{
  "n_layer": 16,
  "tie_embeddings": true,
  "beta1": 0.95,
  "beta2": 0.95
}
Each number is 500 + 50 x the weight over its row's rms, rounded and kept within 0 to 999. Layers, rows and columns count from 0. Numbers have three digits each. The size before them is the row's rms in percent of the matrix's.

# layer 4 attention query, 64x64, rms 0.353, rows 0-63, columns 0-63
096:547565494594439413563463531461439485473596505519498505467532462434550531538477484488548528584468450477462486603439545595552495491581478430451496569612476460486514430519508525527526543512600509
108:563578480523455457539450615535573511531561524585535555464476441515504532487521523456539539456553533561466453532496602418503495479526464509575529608502547434435525560487546489548539492565563602
115:484602491498543480391533380479421522490562448471437504579529563413476584552510520464457510511447495488497477466481560587526470419512544494517531579545483552549503443554479512483502458415605508
089:460511484496490535561437577483440459508535554536545442433504516450522429494546511477515482501545482548482438505576521603406476498467477441609432448588488521500590529512624463557398520452491520
107:454497438414483592408493483489521419528519446458569402540404543504455490518575426485554426470477446520469442510452429556533496485526471408450527516468485540592497456541587515500441528497539438
106:476398515560469386454499518556464439505479561439444553562509389482461603457410565460510577528501488479571493521550520555516516494429509511466526483582482475505513514462404445480472501476397536
119:447493528536506422404485464478508495528529626513502539539607353549546548472406585535490485468508469436502526537494562547482543465484481490514548475509518424529504394526475511561486415515428479
135:541394528529503421488500545444407494524458625514468455543583444538472482499378621551487474445495563394519527500514533528417488561539539549525541510467464475500451491523460539480521511465429510
078:552586451551551435560474515539550576535536473479489538490538397430430447372466529484489492524506576497510559493550530492502607510564455491529472499523567526459606502407521400465514463520470523
094:474522485524507514467407456527553521416475486544558566476579432445489434517469532517481499566523369397555481371554489490480469489535494539538408443484538443549540502447481485549515535454581435
105:451518450524382464510600505545430506502536518457559493534522546486428477583507491474504510444436490518457516526461557617437536604564504498369508599551511551547439517470523483432487508477467542
087:491550570504583555516498549575472533513555486545543488466504512425399491614502566477524483482480525484483533609436526543543423480516489400459607599502474524515500428482467433458522467597482520
095:590518555481520596547503470422553584488482540542544501472502599512531541592506547536576406530458600463434499489513502507501443530555563496429521570490472443476471439594603463506497494484504446
070:463530487482480444455577486630510488524524531405510424539535475504554505506517512519458521518434377491454536457522519566444505532531520564484465525434571491535443515432440411468362450481422526
094:443443470530420540531516504454510571423455459528507427446532496533611464522449436450561449494508635441484472376532480524495533476488521422509465507474456449409540568416516470524505496506535429
210:448476469483519649425497519500493475517471540502558447593536480589468531550537488478567403461551416507475472483442397561521556496487427551413534422429530530520473505515576534552502451526477499
082:481491451470447445551588564550363513506584500559487396533545590520575500583534528484578498482388498554517455505525520577504457537494529444552486489558445520589431513452509470484495477516480525
095:491547469517528488484437464447446547524481425456423490501494590567388515467417524463498500468456494605525487483441542419438448509499564446540549470440446500508542437601569565444472447540421522
081:445432534613480497394666398492509494435435490467434525440518548454524465471461514492454436452436469470497538532554535477466554478499506569477533511511521508590497544485554449499543573489488432
102:504558577533504503485507548458386438519532507485495403599549459494552540491511556483529541453514406504497484431555455560572554443488511567430481445501549519572450605482379489504480516474485577
097:553591442505411529542508469495460513480548445516507505463488537463559502472596368523440542515491443590466507527396563453416525523445466427541470524583447538440580454559545497470518469475544479
092:561458466537425498542402573490547563466465516515581493483507431465450482524501487427523558494573461438499573368499531506467513526493537515435436414436551451409522573451469434499515428519435518
104:514466521540543427510477504478464533432486492511453503404504504544586453551563556494585485476443454399437456597513477557560460452509496391464492546565508491460388503431561507522532462501469605
098:415558530490512493528455529509527414553555569420443475410442517532434436515543519395557492553546425472451476538520543475514439504513529426424488491447545472563503478581572619499448545476481474
104:447512490517452429415534546484530546456583530372535412505510433543570554497423447517463523454402496534488570475445564476504533503552487522482553433540415468596567501596471496520479482544489482
093:642471421498554481486517473514635478464393493553449565521547566488551481406495489493521512457514466525592522516540477399495555542562527549508502444487486485460571530532562503558527535529426545
088:493431453503439483587503452514514490564525532442412543525500394517484489503532477589447512541560507468490585534530398460517494528443466591624461545377524468502578546516450475471466459545488512
077:590514521498563585484563477595499532532490438466439598451535450578508505415548556484475431588475559587547462521545462442515511513475503634426525532498537507550460489531469459440536451501456491
113:551505477532480531601522499448459415503404534485439491486433506540403544466502471554497445531564505535429487513476528448482480524404593560446549507374500456466503462603556471491478531533414556
099:569490547515474287548415537494443570533463524461506563502473405478525500475457492534514500495420534454419495493506518397577515507474486474490422468526445501487464448487480491552601502504516492
101:493470516406458503477431486503398500535525448483611467522480486485604539533535443467438481392490439550413450526478499514545514462501477470543491512411466498417482536496388425518394486483546445
102:505476533586516457402474459501511478479490519455546519423494520569646503470414545472496528471525452490544542564467512504490514558555518462494483621608498506428516439502573485499490487469385598
107:478474517533552527574446570486548523539483534415622536438491493532567480525590568498517551460593490443429469525493564494484449471562404429550563418443479467433474554486522456597509509480507519
092:519554546512455524440459546568449428448532583516468460520586503480532507606451452477526485455502446522509446505388504528537515519545534396470519624637474508479443474453503542511553556461491546
120:396487456522492426472511500576405573536533445418446553502565411455518527535453485510445573552490402498526467476528511508558543524490456564535387460510578502512545536473376501509477484507513430
102:522592495542440477558490454390411500422570537511562520442476488528460551559460539489535452494515532553461537472463545552510551551555479425467510490597455505500368447511565531478579486421506558
084:527527504555508557576455480572440555406536489494563500494549424451501547592407508511481547548429518544537486437472456545564522519517435545527422404539517504529521473412408464429432513478563544
077:543508438493480441545442557473587406530434467463468520507486523499405561481554475433532481432562455480468414441478480469406430423449463429492513585386512507453518487434413519501459526473503482
094:510540457497559471522425548518546554550541443481534576422501314548547520527515526478479513544513532508471531518571476500508459523510420543554509374524469475470521395509464444525448429582519497
100:534625445514511454462431451501521511464569562531530516486499489499540520488522516379517489538540471411528530534456453531508462564570462468575420485622460528428593443496548480546535389501526497
090:401417487464525475432537477576531449555484507445504522536560561512517470396556466519493549487514433488488383569532548480491466433475512542509571579453537500607517552479504527502511637459467454
105:432520542469493560529524524363487524528475527537543480493496545540451422568439472509496431496553502523493476560462543494552443539599500452513507627534452495497419502504574623488591554424508483
090:523432442534438511499485509520504376499448505552488506590485476451572567438519480554538483369572530516498480523507440376422515437557506479588482467483401510525490448511502554580531521502476549
105:480426460504458526594516559452514495474492560451565497504431490576440504514565513562484530429548516534464540509662536476475458480492514421564534487328514415522489539497503491516432491472487524
138:521444478520600523505445505592479475486452495518569472469527515511705458487520507487540464488573490477454397562421489486498472497476445469525512497473420539463476461469494512590542525588415518
097:515493446561419444523474440445488423405518505481464455543524549383475601501470501426545567445495477502482399485363491540434531518506463502502467484547552519492585555444455484477496544437555522
096:524488500520530487553501456489421499399517541448606446478477562566595449647570571503546544475480514510401464542509553581512438593543515441486537546512493498537461504522559529485523518446444527
091:432548403457417496465613482522595412549498554565436496532578483549485495401503482497515495454514450489569567455583496424412545484466537493594523479486500477537566582510483517522525465529477491
071:574485510548566573553387555571491505506497553487499442507420525516503462435562542462581543501415540450436415423486473468572458423452500456471529508422511563477536554484520489465414539450458564
107:538456509530494488580541481489578471535471493383462479546417611468477556506607489496521539573569478406507529396479548567432463492497549478489529516440517555550587572502486493530432528438538479
085:473478547545462544493489423500459456406470484582529394508494646420457453535420489487524491472423471546553450476440473518427544470562563572436494522537500485560466521522536547420470561457494550
083:586480464492476431582532476470407514524506453445454474572408542497455593446533452576552514411460517582471447524539439511554544480523461531529521490470511536540496505543447510506465614446551616
104:537445502587527500518513445574407462373466554496454407522442627476522560544513504504529472503386558484485444506465457545566520496459507505505497613522475541526586526436469531498511560447489481
081:436476487553430493504604460436434521398483551536498466526520673441452495557475530524530529454482455533545490529506576547476554582491568495482501535476556468504607579547565483510450532514495488
108:449412469493482504536495502384543453442443605521565435464461608563463495513514481486500513435556448497501461584491513481518411478533490442535551600463487448474461541489551561537565592419506516
126:506495521469624590471470576552545538649434475547547564497482491551537433418529541519458474548492486457540514517562442375509472462481488561500485473413486500466445528481498573547551561517508476
095:490527474599465468584561570535523472529500498506446482541495614473352545457545484486467494573445498505574556407524505502425545495429558521508442489446591543519546568509446544454445488524509458
075:566423474554407557477472554452553405404477545566436423541486455459487572533445530515562562421475573530493532507464522454447485468512551439489598573494486457505575508538520524526531453567485558
091:552474570490414401458475505450582492524511484436382562466423472499424579490590465497444518567570527431463530474504478592530525491479552530410523580494552516513437476564487483491514526477559446
081:589477592436532492493581460468520572461418471496463545491497557430473491600591580523502538469539515379487533418515479560552538550518530489389469535428473483499546529559479458512449498522540444
095:431475486491465499476518420506494555528490455543430468520478422417500589488445505507528486539544551486550617517566498448546505464480510555574439399424524560522589513537426521494464425588595504
098:383511494496484422544527476445489531509546480470486544410528442522447561579480495498433456577469519505484568574548534577530455591582444473494463482608493532471463411536480544440547393505508487
075:434536520508525465481549512525581517467520533570452478474599503449412539472471421544458501562403537519591594491572482539547557542553481577519510425546547473519565487527457511427423463552591497
075:514490492479518472579538530469497535541478463404526542486461357561476510600496489516414481477515545519479577545541503532553480540498398430581526519444499432472560498458398403537508421555516467
# layer 4 attention key, 64x64, rms 0.274, rows 0-63, columns 0-63
111:542511515611456421407546562569514500496427540508532453483492476432547599501495457540541453558484420542518568510417457466579622510501538480457470451498522503489564475551510495543516485624487455
104:541657515533484469453526534535518489495505495539574563508485402413475525434533428523534463623531449571525481475507442478425581479433436597483518448503417451482514508498481525514505447498566516
112:451525463547495552434538458458508566475440560428511520595442514513544499581535498480435463551433416425426576418543465470539484443538627580403475530475499552529463512548538459504516540504487494
101:495527494573520502433543494488512441472432523513466420547543542453607556437529436472451494543501499546573457523485414488330588536498519533526461427567462438517605523483518503569499527524479491
103:483472466502451522415511464458490485525492494451554544555540485564468590554439570411494566456568419452532528479486484630487501503496457589478544405496556512524468536527447537531415432460426414
112:422494513454500452472464507579473507556448571506446493458467482472560448368476527497421534449457431472487481475489574367464455431447559471493367542467520547478439570479471482523506458495435510
133:464580546514521437503474520478524524523437580538513508487610425499507464485367474517461502428522557520479550514528499468612573493511622437486533533494438518459472476488508537531608613525454513
167:506548563497559377595467553508499479493501504486477485411503525432480393466440526560460585490480590485469543506571570394461458530537569450551443547516443502485508505467462505419519552486414526
072:565485438599457517527509555466575437527456455422593536417454452437494495393522408433519496618524569502506517503494566467451546464492465482443478427582488444494479539426519512476551524483513487
105:439452407456449544476488470497550538458470501514521413518555509485477436403434421539515466501482510498503521406550468427494515486497611527429405400448492517518461431539575588518498463537419535
108:542525477598517456507510528472450482574528545454511550464364506519461429488605591510476549489486484477473594593490504483442429547512410535557509565488510492516439559524518480396465456472509585
084:597391418517529474515488551534470449527534494541470449453477472462459503537526464436555442486533541490549465535459467493566382579486484468535486551531477451528460546439590379432398513438501517
096:441498543559504442530593495496493490450423596520539489488536525463464505575454451543521429537451540642403481529504491525558556531458539500446583471452453472577402487442544501556555555479464524
070:524568562556494557514470477461425417498518531450557441431482478466424506492495538425438565454458514514466444554511507487434378501539522558497534581409484488431430592497452501430486489554562574
098:434536478512541474463579437537472501395574505484562473543605519506410503553461426606477477554500446497467513499472558576528530467494514517544503471567477479594515373527531473549499507605498444
188:494439534530547483479492559483454461543455639501504457595579427561440495497420595536524421431520523429524511499499474498444532550548483580446564457447478462523444472523493544479519470523380548
086:539547502468503479536539460485318506475568445511469376511533448445547516528505557456516499402445534560541471490464458483531442510461466533614509513496450494512409551445442472477499453508544579
111:517492571509493497547561472411498554504454499511453642470485467517509545541592531549524506507497662421508453489571467532516486434390509523536506509484517415458485564460416430513519449538518487
091:452546420509418528539556477525476506446452540484433507490492524562528370477548534489409493433464410406420564432540512499429446467449500523511475469438536486506530519381516404512479502476485438
111:589456563450594451539411499403439419575573468452418458475455520469502524518495588414481510488546512448521515518488528495564438526542480518556433487502634475477567511531431465474521475492534525
115:537494438589490499387541480438472537457457440484544489538455461510501615481592464461456412471425478562505539536457427518476549508466433440487568455537455465451559443539547427547556425484544492
084:470488463497541407594560540482565512507530507515480469557552422505398509368514484569604490580515477572523466573523499473460497490452462494507463439528498427558580468495494498477548496566482620
095:586524365422515520541508431619441501498505465506527536493500490524457504554480503555445522557527465535567551457496474565526500527488497470500491469439536555456507415459438577407436524641484461
093:517476468527427459548453481433511393511441544601472571439483527437495520530512611417515575449514518475493424595546380563513455477517463440486496468499528483437502453524514574528467585462516515
095:498559526560548425475520489503478483463560537517423522469560420509445555599478482485441523501520569497385538450479499502570586497543418537537514500486503438447630587519459417540564490484550452
086:519544415466486501620493541532571517508458509421515519466512424559561460439497447535555460538485541541393511431523512466512483540465379413503527414392452458486439517478446575531533470498478488
088:468463495566521501462492546526542554464527494562460389487501586535422633430520513529492520486452566523556541486545583472480464460531480497451552542400468505479532514552595566448525563541610532
080:455438539439417562646494550496449517521502534530497563459398497509447498537503640506426482455465511540422487453537559454497481457574434522430455462478507515487442557453590485496506465473538486
110:521544533520472482504526526483575439500476540489456591436446562485486552519549561412560552546541534500523446521440555448367428532505479454496651576529534401457545483503481509526521459465443487
100:511462500470472479577497438556610485446463406525592475511444537464436499464506439573468510542446616554486557530521575444572551420495536483513524461486481514464526465536487628436546480501444548
110:471557533490488508512500494443474504446508496443550446549550558528438559502481461421440459497458464508526484592443578482559515564532552656509432464555511463382544555577505445495496405514555513
105:449511451572467499455471538532463498507499565469437545414449473552452533410503451515411490533533495471461531506546503506494486495419545408558483526331564491403545491472473436502465471585453435
083:379649527484492501547487454454492584434512536547497499457553440508472493573502529463386610442540439471434502498439545537511495496486486524539557433532481503426538466560504491515487385488504514
098:538590459475580549559415437530520488422589488468541499519585466438440508619429500448483438463549479506437530529496525534596454515518478476507573486607488581480519439494549458541497446461502535
119:434470521507549443525512507488552560512615416480503544490456422462444522531467567500472546542537479531522433519565578505515454509486403552567546469495587433614504548459428597518517522469514415
114:490569455518382513520533616529440538460515484455509491528493429532461558504477514575545515521498465530527525413591477455581468454599460461426450506509431502520449438521414476518369520505486545
076:497497576536522515463516583500482485520512444557592501470505437390583479474461578462566490433447501519478505445529471499456538472511481472483550482556539404590512536371424473544510474387536569
062:516526433462520503602474480557519535485544490475557479508537426493442498625473425456428483430578388506462474524531504505457511519494500511450415558489568540486558508460393423480482437497396445
091:494426537534507483455522583454520495581397570589459504420473455501558445495540447498510529446568482440434466590513548461456520509476494599489407537443502406494449534495542527540608463483504459
096:497505506454596569448577497587519542452515567536582457503512430528587465504441461546478523449525465480493523549537491410471492503530498546449500497547377498575573483473511550599584479496387495
073:459460546500460509455485427555457431535419492553497522518535617468547496419521468558557491553446528490534390485463400448447448452505483499571538478553466436514383484528488487453521619456493508
113:489488512447559465605463517458543484477442410451570455558598513485469473554447465428532444512533460515515468537505487602540518508613488383492493576611481533516563484496532531579499509434471513
085:419567534506498430500481432474594468464524471565460538498596522443550574446528521481502431469516514488427440479497499482499458484505427580564510441601504470497559403537462444495417410435454556
092:521505526517464512614528589451538560511553449435475442401398429533452580463466496460481519504468561504518466522563514479538459564498439474493483511457499456430557547588463417444428393504473476
112:558546505494498412433473426488487571425529496485456493487521589527643533546489441562427469480539384405480444494442520512523483512449492532452496460439462482505498433553480447548452507619508497
093:481520438504498469438512424481418547485571553584505539584525544392481545476563538513456595374472543560515517507459546513437554470502468513513515393492549488551548497385418498493493522482533531
083:567460513483499424489582465501461577446565445463429404529478600515536529488490555461502607417466512428487475539482638584574470520497498481476477459491556499475555547452528489438518469496572460
102:526501398492380523536535521538564487528505545425483449526468533662538536476518483534540494565480478527609543488535432441470569544583522505529423459488465531446596534485486552487476516508459567
082:395512581478508560551508603536537499486501515433546461488470406578539444497497520464624499555445434463505496439461495459516492466502548438498489571551487579467448602533587556422497545511530512
093:592616455505526493591496449500450442514517454453519600533487444440492468615476566437441542488517473541502527401558487557477475505399506551381591494512509537502497504454494495473522500485433515
094:409501585549503525389444438532450477458475509579511489463525536491552483497521473517496446414457502507438513429470484545460599405525577421541553505471459509646468468518564481514480548443494545
086:459526575522497449495486492507504586503573441568431570457491568440486579505503591493452516407471459564591464481586573541468461507530459536578505459494551455500438552532488491535464396501581564
095:461477637506525438570489483490571512464581451503526509442482516543508580510468521509496454515497489500458461529602547565602460468484472533507568467496516463663520543449511447499449569415440476
061:490531483511418510485542479481447501420539504464444530540374546553481512514501463487432567494392465499561469469540517476441559458581479551463487403444434443516555512430455403438418519541476429
098:357486506408527478561500467517533647398506476517491473492602534545521549512479474520486547386525423481519468592476583567538429462499517456544471488540478526529499454554497508528455465471479516
091:468480565490449433517536524540613503511490422491594452479540510567443467452500502550452460643502454485552462467473468505515492484555493559504469510469568441585520541445362507544412513555503455
091:460511455511515484560514451524507470534546450454563517500516430518361501550551475490450467573501458552477544436506468478441506507466495478543494502480616515546516578502415507363361481468469421
101:445425472480497511459497571446540538494546556541472479475454473504525514424528555545549535518500632516496528539399581517552480509426533483546545510418553569443459519533572597466565545558599549
088:482510481495457518375513491546464471570466554575427527530497514446430544482560517544500512524536598502451509405543499464493483498568491452498494600499482533440388458609599567423506558508510513
094:640523540536466481487516427521462410508485467444449557487439563408574514538515563439462466533463525458496434415526473510482508499499454537440534447545509439465564500392414398447501454508486479
113:479553520553557539437504437425515510450540512502438534416480419488503516429520535481471428569482633515510534476548527430506429478426467592504571491476484465560534474521394488530474402577484555
088:527454338515492488499526588498448508546434507503441476524538501409457503524558495518541436508530499497488545541608482438505444494602408442561439484545516420508481474463413549526442464445541537
093:447545557550520528498502616499551482490424532568469516414541429479523468475533492523592395497419442517486561493570466463495454471545462513598518456488476461544437550516533456549453409464588571
089:613414503515537463567474594461526477586450466474532497429383479451488471557453487446438474502532498511515504556582474507470542578531443493442491501451506403433513551445533483543593437451448486
# layer 4 attention value, 64x64, rms 0.455, rows 0-42, columns 0-63
149:490554477474529529506475505541467522464439441425571503510540443459524512432442520571520501583445484459582443391535427428549600392529509514523564544421541521476523470541497436508551396457475527
116:503503462533472592514375501491555594433533524488494447515446457466438500523452571559508481521550512500451460455459583574509458574434501503584435506447440515397552491536451453559502479416430541
149:412409481486534551602520465502637483557507530457501523462499497523498483518421526493543521582449507550534530497453535643468453509498502482475380388536489423545499517502439524446508546500487543
090:541573523546400425409528538491459645507502474534475427587473498471442474492518499445511495543443581520500370468496520490590523391446526516467483547466501454507463487561480536502579488530470481
140:507485504491425436422437537468515570444579476574552503447533630534505438493447523492570496455505569606500568465495406488497591439555491525409541522538510514532573529512473496443498486487512417
139:508504450575430547475469589447531635478558467584500477564531521488483503646472573536536476512480569513501529453436546490525527444464534514495465538473457502400513587424512545489503513428486427
133:486462472541555505425579518488545473403493504583520582476485528578528562553438498568539513488445518548532487476427462439477492541575643440456503513520554580521529495485459520426466430417495430
133:457436551582541498534554502481525481581532444554472417488520443469527460575532454549532393451487507563543504552479513492494439447481410559567539501516506536394366543419446479454531538460502477
107:521532539523507503521448528564572496500368475517527503458442490454484554466493507500473395484597481539557468486424546447465521452466430591548574607536590609496451562470486453539539483515453507
143:461408557531520565500555477517483522544534551533524538397494454524483495445530424596521463416429455572622613464465532533495533520511497516564545540531456554452510385521451470438478526517483463
119:393489519407508563604406461549515489583574516410507475519463469491555493433456509535514442567355495486483530509538524578589490485452507522548530449465485423528518474579511519489493539543461502
145:445455477584574522502603576503526500509470466633432560450553489583492557498469445391463552453422527442511510527408467483425515507492569410490461482548505513480517448514517542494504449501523572
140:362517440488550557587474502517467456518431425477469618461538443545604492497497560518492532480399523414415529518457576515496500477517547480479517460470554492525466481531530530561404519456558467
105:503546475564531578536460492481545440402596523602517459498462559466434537522410517459545560554576526467461497481509459472441454584516401438515489448505588484462552466543499431559528546469440544
136:466547516487459511510491561458473572509429484506433431556516482521557497613531554525466515568424596470475414582466489491482549418396514464472390482519566549534496523431523572482470431502455444
139:384458469577534481513530450613590486529447494479549540474538477469447469510545528364510624516536507489498476469512506538424502495572438421508443452534474531540475450545434448531475539524475584
101:522532479599549417516566543461573518552502505544514468484445567463445444519508423427525466487638560495590528507471465527481456516519440592455487502545534409482525508508421579510581544462543542
155:541556436593504465526500539573585575476437429468516531471463544452483415389445545391529470443624545489490526513459505540447545454471473555464491522506517483595502478575489536484477480549501570
110:525424517512460468497524604466414527533546452524403428563563532505494500480530473350520487558460543517587447541518463465480499464509499413513467513507427477487468526514532501411566494562512631
092:501408434526538524461541517442560471474465469478573443471551434437536573611525503600470541546568516435606523483458483385482488460544508508538459501459499572479482503440513466505457422423465563
137:517513461548463485471477450526578549451559494523526648527525513576460452439499566428448479396506463492386556425478530493590523528480572456476500494525430489513479519584460528500501525555523395
127:537446422519510487466474479400476510396519491523528503502481533539553515553510538641496534501592542484397493534445485471496372591560590538458446458476514499468514488420478546527467457420502493
163:459516498605514513498534547530415580585573455561465515543601490500516441507546463502495476452503563471400606513479501448524582443468447611531445556472482544446473412441504470496464519488530456
132:569438479463523446539421574460548542516436492460492538467468563489562540489506559481499440500600497489478489584425498492496542453501443540463459665459450523507538588444487521508491364506492539
145:488580460485517491539640595450412443561475447500411483516511482489566466526503463425514521552487541384482538555519532493436601500486483492461529546505546444521466440482597493546439489575522545
118:427486502417430513479450533511449529620464475451638555551468464429589559604456524526520516565455435521529540528494589519502463528499530534544495571431432434468462537470517536498497516513444474
117:520484517577438515480466499470501498388513528548523599482534494585434497480605523442407507480488478475462457479459546456472508582457556399499530491605532572486474521568457446551501530576397474
139:546582484599570535515570458564458472459379561513466510489428525499468515514482529571529563518514491453447427573559454516485534564518464502484427530444603486448491387472499536538417562482534474
125:586551484552475453509624475459440520519540473489562497544433474473430526524472511530535552459488502494529447429496483541586436483453608465518501427443556379473443372505539492527510540509457443
123:532563510548507500520526474507609543449474521557453451508444493551452428439471491550528426570463536497558419451507441483506480443484493518455561500611628491517444515536417483470614447580480477
149:510399509564510518572461422490551511418530467441577492451612439484559401446578558566402524447560518591501524474479484545487496515514465527433494416531467560520510470483473488460538486561534554
118:539525527433518487458501491474385411438518464554453551541500531536474592408489448407468467437564441492440509492494491415494544574532544496497569499543429541421542550467548566579591518479509516
051:536492498453473532458406473494444534442502541417523486493487461423474412473583518582434552520375539453543519550459510504451578534507437510451574581478457528444476461469602548499481421547520445
052:380454505461549541593476531563565486513459394511497514510479460596550507496535532501413478539444570470552466548408514527422473544514484490527481539583465488463534432506417524430491449580476579
055:418467446552509504499479458518475554441509436556526394476608518450579446503533581535487521548474499480653454496603547483555506480455422475490516539433520505520543492545539440502461562479463580
059:571550472439575545476472554507531553489475448522434533600559543487536580499457526511498511547554524393440449561488484550535474527481549453507448658508484525557524567530544476550446395471504542
055:440575484350467519411447546484510469526534555588534497481460475520478580442468452476535516522401467534571541445426479433481528506558564527534517582582551519486573518583515562515482503522524463
059:606555546455533430450437407527525464536571532443529516458387530508496464522529525437504500441522480477494605541478559525639482491532467575521466431444491508540457447603507440452484482508519484
052:486517631423386476466472537522375522514609538446540500481470527470498512499557458486513522499495586478509480527587427503532470530523576486417430421514486461559518526546457510590585523503515497
065:558497515467581450459450557479500395512497488485457454493373521370500483588528476495585402503636454448489540521451568507459441489521421560496538541491484501457525524507463541499471484448482471
052:557468444396590434465488478493559523617567524503557485404404535503488495524441472538556492514558468582522588519463476533526462533498534624534492487526513489570475515496441478391540490455536505
055:564544503448454479532519517491538595494460462515423489502483491490514499494454588471538445465461519507543590565377474558467495445473603485433379516464522460568547480458557609524466464578550516
054:545598470560569519548517477484462544466526552500509524485447466558471500477572546631474535594505496555595494432523485504468435541541487492495567547550631545519493424583526487494496513599446530
# layer 4 attention output (transposed), 64x64, rms 0.388, rows 0-42, columns 0-63
136:470461513555458465519553449489449467416517553453440526502458599503436444525562509468475523476470497535444504540477581599395476599487519531480484469621433521596505530512544555421465552426509522
118:511471518541483399461566516545451374539504512494426525533502506433631479466555458476563489448454446508540478546475420498422522447519465461502540594587505453630499474451457519545531479514522512
142:508562517500530465406509575369376500486442522540419500472472482512498515427553507472473539418552511516489467509510423373561501470480475480605578456497482502411478525564542466542485544505536471
088:492481504422542523488501429598564365552491525482636591501561516531565468494516503594428536529495456535541587535530538507415528568596516521500457475536516533479542516479491522507434465446504466
137:472582503560551622550566507571472470599438553447492492510457412523546502525533486505400513605494422492486547474588556530462432461448536540490480474474510497415460528441491410519457539482463497
133:506503483540502489530499467609513336566451566443455650566507478492542506454560506441480552577487459505535472509588412475504550493526505517493488490542549439511531514430449470545533585462496499
123:505601514529459536570465514516453487541577529496489478554517425446416436431548499398486475535504487550438486489601539531534532439426497603433467454485539444540554579477508402531474531573516549
125:530545433501459451528439501455562460440398519440528547534498556479475569403509439483526516594528528496451502512512459487436593537528593447466489438473478426493546435587549594549517439554444514
102:572536445542513486576500482476439418433555489484544492524545544455547470604484525479513524577530451424453505512553508554471453622590567481494411493506432457508509378500521580552498476457549525
135:433518474502475452569412564460532554447462499530462435555462546447575494498528550467584527570567477462452429438543489507424455444475552488503482404477581481532515555550580568539434479557491589
120:559498462562516478423687567486476559408419489562426425501506565536501491500534497478507575472525529533580529523505476455427460551543513487587585464550479528523496548576524526503508461510488527
145:507528543422498515518429468462504535496499527578571482595489453401432485481533520607533523525519525564491455413561492469611477426416486612482556422500478486571488570509457520500510562477552476
136:631495593517474438495518481505475556457453533586503407503424577404380559511486515466511541489525523531606483441484447452551475531485531578507491471569448514516484526520445444463560510528517569
110:467500468483488461530553557577424539601489495466488528619546458487608563539572416581472490435438486562440500506473536510557556462410497506520522576449397486541485496455505546522544473552486455
136:490502432477452501445485463473571407522539489519582589508472491499402491465423497415435514434519397533607605466540494433577494510581507504472504498515490426472508487490483521512574572426540457
134:540532597441546529439412469387362541546483492503515526524428592464531520475555518566464468435500515490475521527468513506570532422483563495465490521523455561450402454570555581469516521479539524
093:524527518478482483585441507453448430529474523464595525432554408623560586505528464588476479534576542532424355519426497474488534546454460479558524471482435490473510479504475468575468517520510513
141:574522609465562579492496462482369418465549582459539411521507484528629533593528512554466537543500508528509461522540482546536427513557526504538474505595420513485491500502481458536478523434555493
117:476535509435510545461499409487575520471446546482482609471594522535497460472484518635422495490513558507460535467561522539486516479515534505534498480472534524513545492548512554501489546475526282
091:514529492511471515496384429492482483519525549504451617533457545515374493433466535397542479493512445487424433507509579492598526513467523489404520522553471487556531462552582556532538577425493496
120:507472521469522577447522492558399460498500470452489357488495489467563492502488520573567505621443563492541496493562375488492506447497496488486501465450612552505505541429458433436420523470471541
131:512568548525516434503554525606553477608574550484482461541509400456463545459442438392556418500523486550520505537484574515592524443475441525498551600506516492540546503481444423523512498569486522
150:491422531448511490514496446540559412424365541481543543540403486467522592527546529585488496571449448518538490497544507475559464434471629481445527453475562469540497500565498508509495487517423579
120:439531484560540541467533439520476393440510547538497417466607440477509443527443449449512427587482472460451473508520499496572433531504509435508484440569465517507468409462529494519612598434533455
140:516325533459459559577414463517582537457502541601577499485469520539427556528490493553435502455478490530542505447419496464583437536496499526515442460480406515503539533540483478502562566487474463
110:572446494547590518538527429533555465373505455485335543476540533544457499414520558418538470461573536498554517500540454509523515537528454526511494460586490530495546473498550506481625473479497475
111:475500469459461458488506496531438510601560443470502409563509559396548510492416490541522464490550476451522552431520472532520545405522540484498382566386582535569532461455431550474463512506542464
138:445443533463477419537400573543555533470574507511638494548541451484547503546537462459446528441455488582528527500415526523588533497508451483511510418541464460452476540514458458446504439555498616
131:447484551417503498477391493566553448492518487420501472544519545546561519411517470501452537482494527517506460515440515417443566567514420570517447504538460568535610624509482485480431409492457535
117:503519418521439491540556575456442463568596559495571444560562494483538487511507413543486517504562499570431590518514530535414536561556539524563472505459433480442552533496532531507386579462560492
146:426594569468520473425497526435453468600502538459480452516406550497544630540432499430556541571531534443510512519456527589527478504478519430499561593493538545467492515562495590502465545480491464
116:470477519494547485556558490589564581504536496432573486473517452488473481582506539603582452590447598491467480533550496580518458493510405506524518511417562520612483466445462530475467493563508421
060:580584555492440511571531534484359464638473538445520486514536491498515519466437426582506459521567499493448462450529477518473523528462568522557436475481409484572475506510403423531493556486478483
069:509552524501522521579576434577485463544551468416520518530556461571537432529604536546514468479418490535391491572553521469551497471523435601463403444449474531546432523472549449536485489450522462
061:437567540401530491487468526520558420496534479506584402545548456438496481494474455437457414508456462586399591443459498415514543439491523536504514397551523562442559527500453490537530450521530501
072:495536558508485436496535516446422519555462540380458468540514613563522515591568474575466527527496492480421496532501547555414519501494528556573526457432507545497563532585556527533393459541497435
065:539499529506497477444540459434442448530393444504382546544448577535582598595514503433499526469507468405493493550411476495493503500494491380459533516537460503487428490543501516473549488440496405
072:461513469542482436507486476432575576479423452573399558538532597398463535481488480494504503565500455493511466411501414513414543449453547486495492421598550434497551543472509533552539504483549429
063:423572447548505497552485513463562379436430509459498494497492465428465479420542459348502527563521455515426503500464485540379536548428460486518527492587494489434555491490530497510454447505473566
075:400436535504443512470504445489442611497503500460451479519496560560543457416467598560508508434485519507516485429550496512486495458426479582464490493467607554572478611484522495418450590462461516
060:425410492505396448504520425497443541575459462517523556459433542477490540496522473514527514489470459506548519486499460621491531438514443435428431576473588497489470472435496610488478604485537418
061:581398443495410441519515508580429577584472442452494547577463590440428561474525401531501512481480484503474457477490504527507627519419555480494521515447484548508494509542457579458487450491493548
061:557462565540568613505441410530503505481424480607539450451491483530494547457503556568490357556567477471515517537520507421548540472519549525470501471407521463485493436495542512586561516488486573